From a checkpoint of a small transformer trained on Wikipedia: no biases in attention or MLP, a variant of Muon for these matrices.
Each number is 128 + 24 x the weight over its row's rms, rounded and kept within 0 to 255. Layers, rows and columns count from 0. The size above them is the row's rms in percent of the matrix's.

# layer 11 MLP down (transposed), 768x96, rms 0.0613, rows 13-112, columns 64-95
size [103  91 121  84  98 120  96  83  96 114  52  72  94 100  89 107  99 111  84 103 121  64 114 105  86 103  76  98  94 106 101 103 110 102 103 108  89 133  87  83 114 137 111 115  86 104 121  92  92  80 103 107 101  93 127  98 118 134  97 112  86 103  99  83 108  59 100 105  88  84 116  91  93  93  93  75 101  89  98 106 116  58  88  92 107  96 113 105  66 119  94  88 101  96  98 121  91 103 107 139]
[[158 164 113  96 136 119  97 142 148  99 133 151  96 119 121 111 124 135 139 115 111 155 160 137 116 153  81 164  94  96 150  87]
 [171 107 145 121 100 110 141 147 114 158 143  96  96 141 107 122 115 114 116 160 120 117 172 139 107 169  77 115  96 157 112  85]
 [117  83  76  77 106 143 122 133 126 149 148 134 100 169 166 110 170 106 127  87 129 114 116 140 144 161 118 131 104 109 115 124]
 [156 133 136 102 155 110 135 138  72 119 133 127 112 104 128 129 139 125 117 111  83 143 146 130 134 103 114 165 121 130  75 138]
 [107 107 126 129 169 134 103  91 128 138 127  83 151 105 126 120 113 127 121 122 163  87 125 133 158 124 147 129 137 129  95 140]
 [ 57 139 131 108  97 138 107 131 143 138 130 146 105 123 111 156 128 102 118 128 133 155  72 160 120 145 132 145 123 121 119 132]
 [159 100 150 115  53 150 131 172 123 109 172 116 112 151 121 128 153 104 163 105 138 123 111 133 159 178 172  96  94 146 123 145]
 [145  98 143 112 134 137 123 103 149 115 145 124 108 133 139  82 122 130 138  71 129 109 134 132 125 137 136  88  99 160 147 103]
 [162 145 111 136 121 116 137 155 141 111 149 104  75 103 140 155 151 138 138 152 107 153 169 130  82 131 135 130 134 149 151 138]
 [111  99 141 145 190 104 157 151 131 121  92 106 114 149 138 123 133 135  89 106 167 154 105 140 122 101 148 106 127 114  85 140]
 [  5 124  95 131 124 143 143 119 156 159 142 126 123 114 169  90 141 103 143 103 147 145 164 115 155 127 128  97 141 150 126  93]
 [191 107 112 151 149 157 106 170 112 115 125 159 121 136 179 145 139 125 153 127 130 135 153 112 119 102 105 151 158 137  99 179]
 [175  81 125 172 164 115 148 154 128 111 112 132 116 157 153  97 194 131  94 125 114 119 158 158 132 118 101 152 112 132  87 125]
 [139 116 133 132 142 155 144 111 135 110  85 110 148 109 120 123 130 153 124 163 141 157 147 119 155 145 131 119 108 118 156 131]
 [174 162 109 140 136 108 121 160 110 116 139 157 118 128 138 123  99 119 128 111 121 100 148 135 128 113 134 128  97 103 162 107]
 [151 111 109 108 151 161 140 101  79 169 119 114 161 103 155 124 124 137 162 145 170 135 107  97 148 147 115  88  99 125 196 127]
 [ 87  92  92 142 181 168 151 129 160 111 161 142 148  92 134 134 117 112 141 122 166 112 111 131  96 142 151 139 118 163 163 154]
 [133 118 121 106 144 159 139 115 110 143  96 144 176 122 135 143 128 164 142 104 126 121 115 103 133 128 110 124 115  84 117 133]
 [129 122 140 123 113  76 104 154  97  68  91 124 107 135 124  91 151 127 113 168 135 110 126 144 130 161 115 151 111 140 121 126]
 [136 126 125 100 117 156 142 144 117 152 130 127 123 111 115 120 132 126 148 152 136 141 140 132 138 152 103 115  97  95 158 126]
 [135 154 149 118  73 133 109 115 113 127 139 113 133 127 103 125 191 120 138 145 103 120 128 133 191 140 115 102 132 135 160 164]
 [198 143 104 150 103  90  94 165  94 136 123 122 147 161 131 113 129 136 120 134 116 135 136 118 121 159 147 139 119 111 126 143]
 [ 62 110 112 152 154 168 142 103 154 117 106 142 121 168 158 141 146 133 118  85  83 129 131 133 139 138 143 131  86 118 174 130]
 [ 81 127 128 146 172 170 131 146  87 101 124 123 124 100 114 108 138 121 117 128 101  86 115 131 149 155 125 120 185 150 121 131]
 [156 105 143 148 127 150  98 115 164 135 124 122 132 110 136 131 125 131 148 105 154 134 136  95 106 115 135 174 139 141 130  96]
 [142  88 143 161 168 113  98 128 105 111 142  92 165 122 131 103 119 100  87 124  79 103 160 140 112 132  68 161 101 134 133 146]
 [ 99  93 121 171 196 129 128 118  75 129 104  92  78 120 127 107 108 140 111 109 117 143 140 136 133 157  99 123 133 129 108 122]
 [ 75 158 146 177 129 131 114 107  88 138 136  79 110 115  97 157  82 141  87 152 136 167  94 113 143 105 131 104  97 124 135 138]
 [127 130 110 137 136 120 128 142 157 128 115  96  83 119 128 144 118 106  84 141 153 116 104 134  90 172 137 112 102 118 115 164]
 [142 127 137 130 143 121 129 106 132  99 119 137 140  80 126 157 100 119 128  95  89 105 105 119 132  92 128 115 161 117  94 156]
 [116  77 127 161 159 113 117 124 117 106 149 127 109 119  65 140 107 136  80 108 108 111  98 151  94  99 124 144 110 153 155 126]
 [130 120 161 114 116 157 123  84 126 149 138 140 157 133 143 120 155 138 155 120 104 121 129 148 154 131 143 103 135 138  84 137]
 [105 142 139 149 172 111 141 136 149 125 170  98 116 102 118 122  88 122 130 161 145 147 139 127 111  96 127 120 115 157 130 136]
 [142  96 158 134 137 133  96 161 118  97 125  91 112 147 153 123 167 156 109 122 116 121 139 130 139 172 158 113 127 148 128 132]
 [114 132 143 103  58 141 146 153 147 110  94 117 169 145 134 118 154 121 123 143 142 113 108 122 135 120 107 125  96 146 142 156]
 [162 164 104  97 117 137 104 109 118 123 142 120  96 113 144 147 130 136 127 139 129 148 149 130  99 137 100 144 139 165 142 127]
 [135 111 152 101 100 144 155 136 132 164 127 146 124 104 106 112 113 140  90 106 119 120 118 140 116 138 136 132 145 121 111 106]
 [125 117  91 119 109 127 144 111 132 142 111 153 154  58 123 135 127  79 114 131 133 124 113 142 117 121 102  86 118 130 164 125]
 [162 103  69 109 115 131 151 148 129 162 151 144 108 123 136 130 119 120 123 128 154 111  96 164 135 103 131 121 107 130  93 143]
 [107 149 155 143 114 177 135 135 113  97 150 147 103 124 118  95  95 141  94 109 125 162 115 165 159 145 118 116 127 169 149  90]
 [207 123 125 102 157 177 176 103  78 119 112 126 107 142  90 124 138 133 110 113 120 147 158 130 108 112 162 158 108 123 141 113]
 [139 101  80 138  64 125 104 150 114 125 154  93 113  92 178 126 146 133 102 123 116 178 118 136 120 101 129 161 135 138 175 124]
 [156  93 154 148  77 144 129 166 143  80 121 123 106  83 147 152  97 151 105 105 169 160 135 146 114 180 108 136 111  88 163 130]
 [145 120 113 141 151 115 116  90 104  87 113 119 104 110  92 155 104 135 161 108 117 136 104 126 124 104 104 143 125 158 158 141]
 [139 118 142 116 161 152 121 156 149  95  90 101  95 115 102 114 129  97  67 151 144 134 140 108  86 128 153 143 125 137 130 116]
 [163 133 127 131 162 169 125 135  87 116 154 133 127 132  78 158 124 131 103 163 101 158 152 163 122 124 138 176 150 132 149 133]
 [103 132 118 162 135 127 160  76 119 157 152 118 130 107 127 146  90 157 156 130 102 154 134 141 127 160  97 126 165 123  92 105]
 [134 145 153 135 150 118 115 108  91  95 159  99 122 115 148  93 119 118 110 134 143 166  94 151 144 104  62 136 126 111 118 119]
 [188 122 126  98 169 170 138 155 167 133 115 120 143 106  94 130 182 121 117 161 139 119 152 156 167 120 150 133  97 141 176 132]
 [141 120 170 165 179 148 116 151 113 116 118 118 122 124 141 173 143 151 127 136 146 159 127 156  81 128 124 141 104 121 105 142]
 [129 100 151 157 105 155 158 139  90 170 138 109 154 122 103 159 137  86 122 121  98 133 106  90 148 133 183 117 147 120 122  77]
 [113 137 165 135  87 154 140 122 123 101 111 136  99  95  82  84 146 124  90 155 172 140 113 158 143 104 132 167 144 126 123 105]
 [165 125 150 108 110 170 143 135 122 153  94 118 151 114 161 162  96 150 116 126 147  61 162 124 173 111 121 126 146 136  96 173]
 [127  97 136 126 121 133 156  97 163 148 146  80 116 159 129  94 135 115 136 123 123 138  87 121 121 122 129 129 102 113  97 112]
 [108 121 105  99  49 104 107 113 151 121 131 111 159 118 141 114 115  97 163 181 117 130 107 137 130 122 124 147 161  91 122 116]
 [169 158 190 153 164 127 153 145 154 110 167 145 126 148  97 137 128 131 150 121 137 125 145 146 158 110 147 153 114 162 139 127]
 [ 82 117 157 154 116 165  99 118 139  99 130 160 135 121 102 156 153 105 145 129 198  99 116 129 135 120 174 133 123 114 145 114]
 [168 110 143  84 156 132  90 131 112 129 123 119 146 135 113 132 176 114 118 117 187 129 151 108 127 110 121 143  73 140 123 110]
 [155 153 123 113 164 182 109 111 158 121 129 118 113 131  95 125 149 118 103 151  74 155 133 170 145 101 144 157 100 178 137 138]
 [178 155 140 113  90 139 163 160 146 132  92 122 159 154 143 142  92 156 132 118 132 134 153 124 118 128 139 117  96 137 162 139]
 [168 126 132 113 100 119  76 123 103 124 122 117 141 137 120 181  99 176 162 140 170 113 123 117 159 112 107 105 132 149 123 144]
 [168 111 117 148 106 119 113 110  86 110 122 120 109  76 143 103 125 155 128 139 138 110 133 146 122 137 125 115 123 183 129 132]
 [144  96 141  95  72  91 136 128 137 107 137 129 132  97 122 144 137 149 177 103 134 100 161 169 136 125 147 159 123 123 117 119]
 [144  77 154 120 149 108 129 141 148 130 121 135 121 149  83 178 135 123  91 176 101 128  87 134 159 151 106 142 138 108 127 133]
 [ 74 113 163 133  75 130 132 108 126 151 116 121 128 105 156 158 152 104 119 136  75 116 164 164 116 149 107 152 146 135 131 104]
 [255 136 123 119 122  99 140 116 128 150 172 131 144 122 134 100 154 135 124 160 122 146 129 134 136 156 133 120 131  94 102  96]
 [142 100  78 127 147  92 137 114 143 130 123 147 128  96 156 159 154 147 152 163 153 117 134 176 112 123 145 107 125 130 158 125]
 [139  96 153 131 182 108 128 116  73 143 160 160 141  97 109  99 133 131 121 150 132  71 130 153 152 130 126 130 149 135 165  81]
 [140 154 132 112 142 119 161 108 151 165 134 124  85  85 118 115 142 166  93 160 101  99 118 122 112 117  85 135 102 149 145 139]
 [133 129 182 162 181 141 126 116 127 119 105 108 118 139 119 138 134  89 131 145 130 106  92 153 129 107 151 177 131 149 127 132]
 [145 136  94 145  85 154  75 133 136 147 142 126 163 126 121 108 143 159 130 140 152 108 113 108 107 114 149 127 124 150 121 107]
 [ 95 119 147 143 145 121 127 124 101 120 145 133 146  89 148 168 110  88 103 136 133 139 132 159 104 143 102 193 144 138  94 138]
 [218 125 127 112 185 135 106 109 153 109 154 114 114 134 114 104  97 148 150 115 106 148 165  93 163 122 132 155 103 158 145 150]
 [147 113 122 110 119 143 112 114 133  97 127 150 134 140 129 122  98 120  87 167 165 122 132 170  89 119 154 145 140 161 112 105]
 [114 136 134 137 152 136 125 130 154 130  96 158 102 125 154 158  92 148 130 164 108 150 122 116 157  99 104 149 143 119 115 122]
 [227 109 110 131 162 111 140 136 108 133 144 113  98 152 137 114 157 146 106  94 127 109  62 144 140  92 135 158 102 112 130 119]
 [130 142 111  92  56 139 129 110 148 135 135 155 130 147 162 100 168 105 152  85 148 106 152 128 163 127 160 144 144 159 128 171]
 [212 144 167 143  28 146 119 131 119 108 147 175 128 128 133 132 153 157 119 120 113 115 138 131 139  99 120 120 165 135 161 131]
 [120 113 142  70 133 135 143 126 145  97 150 118 112 147 137 132  95  87  81 132 117  94 101  94 102 109 105 176 117 131 109  97]
 [132 180 109 128 166 127  69  89 133 131 145 159 131 105 136 132  81 135 124 150 135 125 116 144  77 123 151 113 113 101 127 102]
 [129 122 121  81  96 117 119 148 127 104 150 143  93 104  82 108 141  87 112 112 131  95 133 111 157 128 121 170 118 160 137 172]
 [ 82 114 152 113 149 136  89  97 132 150 153 140 163 128 126 126 169 126 147  99 116  98 171  73 154 127 157 125 117 149 102 108]
 [234 127 153 163 125 149 101 144 108 176 139 140 164 149 108 157 119 191 138 148 115 123 139 129 113  87 113 137 115 143 139 114]
 [145 142 125 133 116  95 129 152 201 135 120 121 106 159 122 148 133 107 176 101 165 129 113 141 161 115 116 171 123 145 129 107]
 [144 106 114 112 135 182 133 135  99 147 136 103 129 125 103 148 127 127 124 144 168 128 153 125 140 125 131 124 132 152 129 172]
 [219  69  88  96 100 119 110 103 131 118 134 125 119 138 150 118 124 127 147 117 112 122 157 121  87 115 153 141 111 163 168 156]
 [124 104 129 134 116 145 148  94 124 134 117 132 165 111 139 127 155  98 119 169 178 151  78 132 138 119  93 135 176 105 151  97]
 [128 124 172  77 133  86 111 118 111 152 153 173 123 148  88  93 105 124 125 131 100 136 129 135 149 108 138 134 159 115 154  83]
 [216 152 133 103 101 139 104 172 139 145 108 128 137 133 127  96 134 132 139 112 104 118 145 127 141 118 101 175 110 104 122 104]
 [146  98 134 121  97 104 108 146 133 101 155 117 154 152  95 123 119 127 153 159 144 118 123 144 140  98 137 110 144 107 182 135]
 [127 178 146 148 196 156 115  82  95  94 138 135 112 132 123 120 104 152  82 137 130 159  98  91 141 107 120 126 111  91 124 149]
 [133 142 130 143 140 136 137 141 139  63 157  95  70 125  92 156 154 103  76 139 125 141 117 130 109 163 123 107 107 122 127 109]
 [164 163 153 125  88  94 111 185 112 128  85 105 144 105  86 115 145 134  82 122 109 120 129 162 162 126 143 145 123 136 126 104]
 [116 112 120 111 106 154 127  78 152 130  95 114 124 125 159 140 142  76 154 129 155 169  86 132 100 121 114 153 125 147 162 114]
 [107 158 135 186 142 107 140 150 106 123 135 135 146 133  99 165 109 126 145 133  95 105 115 174 137 126 137 130 116 196  83 101]
 [ 67 134 167 108 151 120 135 126 161 105  93 126 129 156 112 114 168 125 131 111 147 116 125 157 123  99 103 163 195 124 132 122]
 [135 139 147 131  65 105 138 108 110 149  76 117 135 145 103 140 103 143 201 173 129 106 116 162 123 126  93 156 133 121 127 157]
 [125 135 147 140  55 132 105 126 130 148  99 154 147 136  84 130 124 114 165 131 108  90 132 106 135 127 163  90 139 117  52 112]
 [165 131 116 127 138 119 109  75 155 156 138 130 122 184 127 102  75 122 150 173 110 128 200 141 112 127 107 139 138 114 130 134]
 [154 111 137 146 115 116 102 140  89 160 122 137 137 124 149 109 112 105 124 120 146 147 137 143 113 142 136 175 113 133 110 124]]
# layer 11 MLP up, 768x96, rms 0.233, rows 14-113, columns 64-95
size [ 97 111  90 109 115  95  85  99 114  61 100  99 102 113 101  97 104  83 102 118  83 118 101  96 108  82  93  93 124  83 104 101  98  94 116  93 113  94  86 109 119 104 107  95  96 117  87  90  84 100 116 102  90 120  97 102 127 103 113  95 105 103  92 104  90 109 102  87  85 110  87 107  94  93  98  96 101  91 102 114  74 108 106 104 115 109  92  89 116  91  90 104  98  98 118  93 113 104 124  88]
[[147 176 126 169  90 107 134 138 134 127 156 130 166  95 111  95 113  79 108 150 112 147 103 166 183  85 158 144 125 100 180 109]
 [116 159 140 141 102 115 110  78 120 142 121 118 108 121 125 108 134 112 109 165 146 165 110 109  86 130  76 150 159 107 129 128]
 [149 166 130 116 134  62 136  76 115 129 151 137 111 137 101 145 149 117 156 143 119 164 110 159 101  99 140 105 122 142 163  83]
 [105 135 136 109  89 123 129 105 118 141 122  93 157 130 146  91 111  98 137 137 172 110 158  79 112 121 120 160 163 156 164 150]
 [146 121 146 132 130 109 117  58  94 119 102 137 122 127 115 117 164 140 151 133 100 183 154 127 114 138 134 119 162 140 184 134]
 [125  99 148  94 145 116 104 115 149  64 146 106 164 106 118 129 163 113 120 144  96 113 106 107 157 129 134 147 110 146 185 140]
 [ 95 135 125 137 122 161 103 155 149  89 171 143 117 142 133 117  79 145 116 150 104 151 145 160 135 147 127  96 163 135  87 115]
 [145 119  93 127 110 128 119 119 135 122  96 125 117 174 139 142 125 127 137 107 140  96 190 145  99 117 159 109 119 143 174 159]
 [112 126 115 141 104 137 153 104 109 138 143 121 124 145 137 138 138 119 139 147 131 127 148 136 161 172 133 152 189  72 129 103]
 [ 81 108 147 154 166 154 131  77  98 153 153 117 137  81 128 132 102 125 119 116 155 146 166 111 123 158 145 120 123 140 113 113]
 [139 120 110 136 109 132 129 117 152 139  94 102 165 109  73 127 130 138 135  93 178 127 111 144 180 120  97 110 136 136 128  81]
 [121 106 139 157 167 132 156 120 113 103 126 116 105 120 104 139 131 111 141 112 140 116 133 133 137 126 128 146  97 111 149 202]
 [112 128  85 103 130 140 124 131  98 165 146 147 159  80 114 107 141  82 174 139 179  95 126 144 128 152  94 133 127  83 114 118]
 [141 146 130 164 130 133 137 149 168 157 127 124 130 157  88 129 125 134 113 125 146 131 127 104 185 134 103 122 120 125 127 106]
 [ 77 151 134 130 133 150 125 155 118  84 143 127 139 160 128 136 118  99  87 100 132 124 150 104 145 101 168 150 135 103 196  98]
 [121 136  95 138 119 155 119  67 117 104 122 114 119 174 122 146 111 139 124 111 130 154 142 133 160 138 116 128 162 124 118 127]
 [128 127 138 144 146 130 138 115 166 104 123 150 127 114 149 147 156 105 157 104 106 167 123 124 143 157 158  76 170 120 166  78]
 [106 122 118 124 144 118 180 165 166 103 111 130 130 174 138 155 142 116 142 141 163 171  69  87 128 137 113 141 120 111 146 144]
 [163 166 127 127 110  87  86 101 137 139 141 109 154 161 131 101 191 108 134 141 116 146  91 104 122 109 151 151 142 140 126 113]
 [155 171 126 150  98 102  87 141 113 176 151 124  94 142 120 166 137 155 113 152 115  90 130 159 163 115 157  99 159 130 143  97]
 [135 148 126 115 129 141 102 130 137 108 126  80 102 122 125  99 132 132 127 153 147 152 134 158 126 125 132 133 122 125 156  80]
 [139 107 111 133 100 168 182 160  88 127 109 159 122 142 143 103 138 114 136 123 126 144 129 112 127  98 162 164 130 109 134 152]
 [130 125 128 126 133 113 134 141  96 147 105 173 156  68 109 128 134 121  91 129 155 125 141 157 133 136 153 168 130  85 153 122]
 [ 85 105 136 146 114 117  99 131 127 101 151 110 135  98 120 140 164 160 155 144 121 115 136 133 101 145 169 123 140  81 123 122]
 [119  92  96 140 154 127 136 131 147  74 102 154 150 139 136 135 155 153 106  82  76 131 125  98 126 109  97 127 119 108 157 134]
 [ 89 135 116  97 111 122  79 164 135 142 150 134 134 132  92 153 108  89 129 113 131 161 155 103 155 150 108 117 123  90 137 124]
 [120  89 127 135 106 130 154 178 137 133  99 133 166 161 114 118 169  96 138 150 125 153 112 153  95 127 133 134 135 158 106 157]
 [119 107 154 124 147 136 107 114 174 158 119 139 139 138 162 117 126 227  95 118 135 129 124 115 183  98 133 142 124 136 125 120]
 [150 124 126 137  99 135 117 156  86 122 131 151 130  88 111 147 127 120 118 114 120 108 149  74 164 128 121 116 124 117 152 131]
 [125 135 132  94 149 129  95 124 130 150 126 147 130 110  94 128 135 113 160 163 150 155 118 127 157 124 157 188 152 106 153 118]
 [128 143 132 129 150 114 161  98 187 163 148 120 138 114 160  98 157 132 119 128 101 132 145 132 142 159 112 120 120 160 147 160]
 [116 114 120 146 145 139 158 142 107 149  69 160 126  99 131 116 154 107 140 149 139  94 152 106 146 121  98 117 113 126 168  82]
 [138 157 102 122 115 130 135 138 121 150 137 142 159 146 120 113  97 114 114 127 155 134  63 170 138 128 129 154  81 135 130 109]
 [ 85 132 171 167 109 144 168 108 126 167 161 106 149 118  89 148 115  90 116 143 167 143  80 124 138  93 113 133 107 116 119 161]
 [109 168  92 123 127 133  99 152 104 134 118 120 107 133 117 114 152 112 143 140  99 116 178  82 109  85 101 149 151 136  87 124]
 [148 129  97 133 112 143 106 129 144 113 100 152 108 108 121 132 117 122 164 155 125 148 174 117 147 136 116 163 121 146 113 132]
 [122 154 100 124 150 136 104 155 130  90 130 166 127  88 129 123 169 141 127 129 117 164 131 123 162 178  95 128 142 107 126 114]
 [128 145 128 158 138 128 113 140 153 138 122 103 188  96  84 143 154 190 121 141 102 144 112 109 118 128 128 154 126 135 149  94]
 [ 90 111  92 140 112 132 131 158 151 142 136 149 107 208 124  92 119 132 145 142 100 134  81 127 146 124 140 130 123 167 136 136]
 [102 110 144 151 104 135 109  96 146 156 102 160 144 149  80 141 101 133 134 176 100 102 115 145 142 103 139 115  97 176 188 109]
 [115 116 120 103 105 129  84 152 164 143 107 135 138 128 141 104 137 176 150 122 116 124 171 138 140 138 173  95 119 128 116 118]
 [145 172 121 149 133 109 131 127 119 109 141 152 120  95  71 155 136 150 150 127 134 100 174 155 104 148 116 114 194 125 212 117]
 [108  73 110 177 124 132 102  83 129  97 181 129 138 131 156 141 136 126 115 135  98 131 127 144  95 124 137 159 105 138 125 122]
 [120 150 114 142 135 133 107 121 122 120 151 109 170 125 136 104 139 100 140 118 136 108 133 139 168  90 111 120 132 111 105  80]
 [129 147  92 112 142 115 134 111 151 139 139 116 163 148 126 143 160 120 109 110 151 122 166 138 118 132 118 128  90  89 153  90]
 [111 139 101 149 137  88 130 124 111 101 122 116 116 148 126 106 140 148 160 133 118 111 149 115 137 102 135  87 119 134 131 126]
 [ 97  97 179  83 138 109 137 160 123 114 105 140 154 126 105 143 159 149 150 126  94 109 108 117  83 177 130 165 156 157 127 114]
 [128 118 108  97 131 126 157 125 133 129  84 123 149 108 137 122 116 117 186 151 120 120 134 184 110 112 146 146 131  79 134 124]
 [114  83 165 117 148 113 126 153  76 105 126 119 156 139 136 153 132 152 126 102  90 138 108 126 166 137 130 156 184 122 124 111]
 [165 113 125  88  92 131 138 149 145 113 179 138 135 153 149 123 114 125 135 125 141 123 122 133 107 106  91 134 100 143 120 149]
 [132 116 124 105 103 143 138  89 114 172 103 144 132 110 112 110 135 143 126 148 159 115 142 132 119  83 129 110 139 110 109 104]
 [122 130 131 112 125 112 138 172 139  68 126 214 101 152 150 135 133  92 127 141 134 138 161 116 173 144 137  98 105 142 101 151]
 [ 80 133 143 160 124 142 125 157 126 150 150 161 114 168 170 158 105 113 134 119 116 129  93 126 165 110  63 105 134 139 114 124]
 [106  92 149 111 104 136 112 107 140 123 155 128  99 148 113  98 123 119 160 123 120 142 138 115  94  67 136 118 155 146 129 120]
 [108 122 136 162 116  67 113 146 133 109 102 113 129 135 161  92 130 140  96 146 104 124 171 120 118 171 124 118 147  82 115 101]
 [ 85  88 115 136 110  56 124 125 134 115 142  89 144 115 166 161 122 122 150 125  97 131 103 118 123 144 112 121 124 134 128 130]
 [ 95 124 153 108 129 137 135 111  97 129 100 118 142  90 118 128 109 170 177 156 137  98  97 130 123  98 137 132 109 122 139 110]
 [103 126 109 117 130 145 116 137 162 131 150 138 120  92 124 144 103 134 164 140  82  93 132 111 135 150 129 144 115  99 132 128]
 [149 133 145 103 144 102 133 138 153 169  94 148 138 106  72  90 126 160 156  95 176 127 134 165 144 131  74 126 129  85 140  99]
 [133 101 111 118 146  72 156  95 119 124 111 139 131 146 153 110 131 124 149 148  85 111 123 138 151 125 130 121  95 171 129 111]
 [103 124 141 102 117 123 119 112 129 112  94 112 148  69 131 120 108 169 127 120 140 121 109 141 202 101 166 116 163 180 132 122]
 [116 109 139 194 133 162 120 105 131 137 107 115 144 151 110 134 148 116  99 148 166 109 124 152 106 137 107 111 151 117  79 153]
 [132 107 113 164 134 133 126  56 144 143 155 120 111 113 136 106 102 125 111 143 116 146 159 134 163 114 135 136 136 114 152  96]
 [ 81 153 150 119 113 129 160 111 125 133 140 109 125 148 115 167 133 142 104 142 120 144 143 132 135 174 133 117 115 120 159 122]
 [173 148 189 122 144 152 108 113 129  99 130 112 155 148  96 123 146 124 149 149 127 174 105 150 120 144 150 171 120 146 145 159]
 [129 105 146 122 122 160 164 125 108 132 105 104 112 168  77 102 139 127 131 154 155 139 153 136 150 157  98 138 173 190 131 119]
 [115 121 123 172 130 136 140 140 128 108 112 135 101 167 135 153 110 141 159 147 155 155 120  99 166 118 169 116 117 168 149 130]
 [116  95 126 107 136 121 164 162 111 107 115 179 104 151 108 137 123 119 154 106 136 182 116 152  96 157 160 125 143 111 131  93]
 [122 123 128 107 123 109  96 110 168 166  97 105  82 117 121 142 150 124 111 126 134  77 123 119 177 173 108 164 127 136  92 111]
 [132 101 103 142  50 113 149 137 116 141 101 145 121 104 138  73 188 133 105 153  99 137 121  95 115 129 131 140 103 134 115 124]
 [126 146 126 119 106 112 176 172  86 109  99 191 146 126 113 129 112 101  78 126 135 131 118 119 161 110 104 173 137 153 117 102]
 [104 118 137 126 152 103 144 113 120 128  91 139 111 121 134 156  87 155 107  83 116 120 131 122 131 135 147 129 134 115 162 135]
 [120 144 130 170 123 122  91 115 106 111 123 119  90 125 161 123 125 120 158 119 141 135 163 104 150 103  95 139 111 122 157 127]
 [112 108 134 107 129 134 142 104 105 147 111 172 143 150 105 115 153 130 101 171 134 122 155  96 162 100 157 161 114 126  86 184]
 [133 150  88 160 153 150  40 112 137 144 116  88 125 145 115 115 131 104 146 114 130  97 190  96 143 107 160 131  87 149  99 155]
 [ 70 132 141 165 111 126 113 112 119  77 123 126 139 114  80 110 103 161 123 156 143 150 123 115 114 151 132 142 128 156 143 130]
 [132 132 111 144 147 105 154 136 126 149 108 111 142 161 151 165 119 140 129 128 131 147 128 132 136 140 130 169  89 140 106 106]
 [113 131 161 100 143 150 110 134 114 122  98 119 137 146 159 144 152 126 133 151 107 130 106  95 145  95 109 140 216 112 132 137]
 [ 92 143 139 123 128 110 140 161 147 147 116 111 123 107  82  84 100 130 126 146 126 128 165 148 139 136 120 116 170  94 121 121]
 [111 133 151 101 138 107  51 157 136 105 109  94 118 140  79 122 135  97 151 156 111 185  87 141 108 108 169 107 114 140 109 105]
 [124 120 138 104 120 114 132  89  97 126 148 129 137 136 116 153 122 130 118  99 164 105 120 165 119 126 129 124 115 154 158 101]
 [142 197 131 167 135 133 119 150 122 116  92 117 121 155 133 145 127 142  97 119 164 135 101 152 146 112 126 149  84 154 154 145]
 [129 123 143  97 116 149  96  96 149 139 131 167 160 148 130 187 113 151 159  91 154  96 145 127 103  64 154 111 162  94 120 151]
 [119 168 166 123 130 134  87 126 144  69  82 161 116 134 142 158 152 124 124 166 133 159 135 117 156  95 113 127 105 137 143 113]
 [115 121 135  85  87  97 138 109 157 154 145 156 119 121 147 120 122 123 116 158 141 146 136 121 101 192 140 131 135 165 149 115]
 [110 117 121 126 110 103 104 132 116 104  96 101 124 135 152  98 133  90 107 162 140 138 169 175 149 107  92 185 117 115 112 121]
 [ 86 102 128 141 111 113  97 104 145 124 122 132  98 100  78 118 124 172 144 123 112 144 135 131 138 155 102 120 120  94 121 134]
 [157 131 126 105 146 122  96 108 128 144 149 128 164 114 148 105 120 155  88 133 132 171 118 125 118 128  97 156 128  97 131 117]
 [102 144 140 148 131 129 153 107 147 101 140 113 106 147 131 115 147 132 114 126 113 138 107 133 128 144  99 122 117 105 119 129]
 [110 124 132 130 155 122  93 145 113 158 133 104 115 138 113 128 133 143 122 167 132 129 124  89  84  78 210 125 131 103 133 150]
 [128 157 151 157 101 127  77 132 135 145 160 126 173 110 135 122 142 146 128 121 111 118 146 136 128  77 160 105 170 156 173 136]
 [132 111 126 105 135 137 168 139 124 128 147 127 173 134  90  99 133 136 143 142 119 106 156 145 146 134 146 140 135 142 134 115]
 [154  88 119 135 124 119 142 113 121 152 173 104 144 133  84 129 148 121 111 163 126 139 147 139 111 101 149 106 155 121 110 154]
 [111 158 124 124 124  96 129 117 109 121 139 137 214 157 156 145 135  89  85 168 160  84 140 119 137 119 170 154 117  90 154 163]
 [112 111 117 154 136 116 131 151 125 130 140 122 119  84 185 150  92 102 124  99 161 126 138  83  91 137 110 109 169 111 150 104]
 [154 147 143 133 111 151 109  94 111  86 138 133  91 156 138 168 147 127 133 113 128 112 108 138 130 153 123 159 130 129 179 121]
 [161 151 146 118  92 145 150 135 123  98 101 124 122 121 124 117 104 153  86 132 149 172 124  95 110 103  92 139 126 124 163 132]
 [141 149 141 122 145 141 123 140 121  98 134 147 139 123 102 125 122 164  94 144 123 164 101  69  97 125 102 144 113 101 135 144]
 [126 139 150 141 114 115  95 161 125 104 154 121 165 180 156 141 116 102 139 138 152 154 122 146 140 141 139 167 122  87 133 111]
 [118  97 112 127 102  63 109 106 145 138 101 119 196 132 122 136 151  98  88 140 122 131 144 130 117 158 120 135 122 128 128 127]]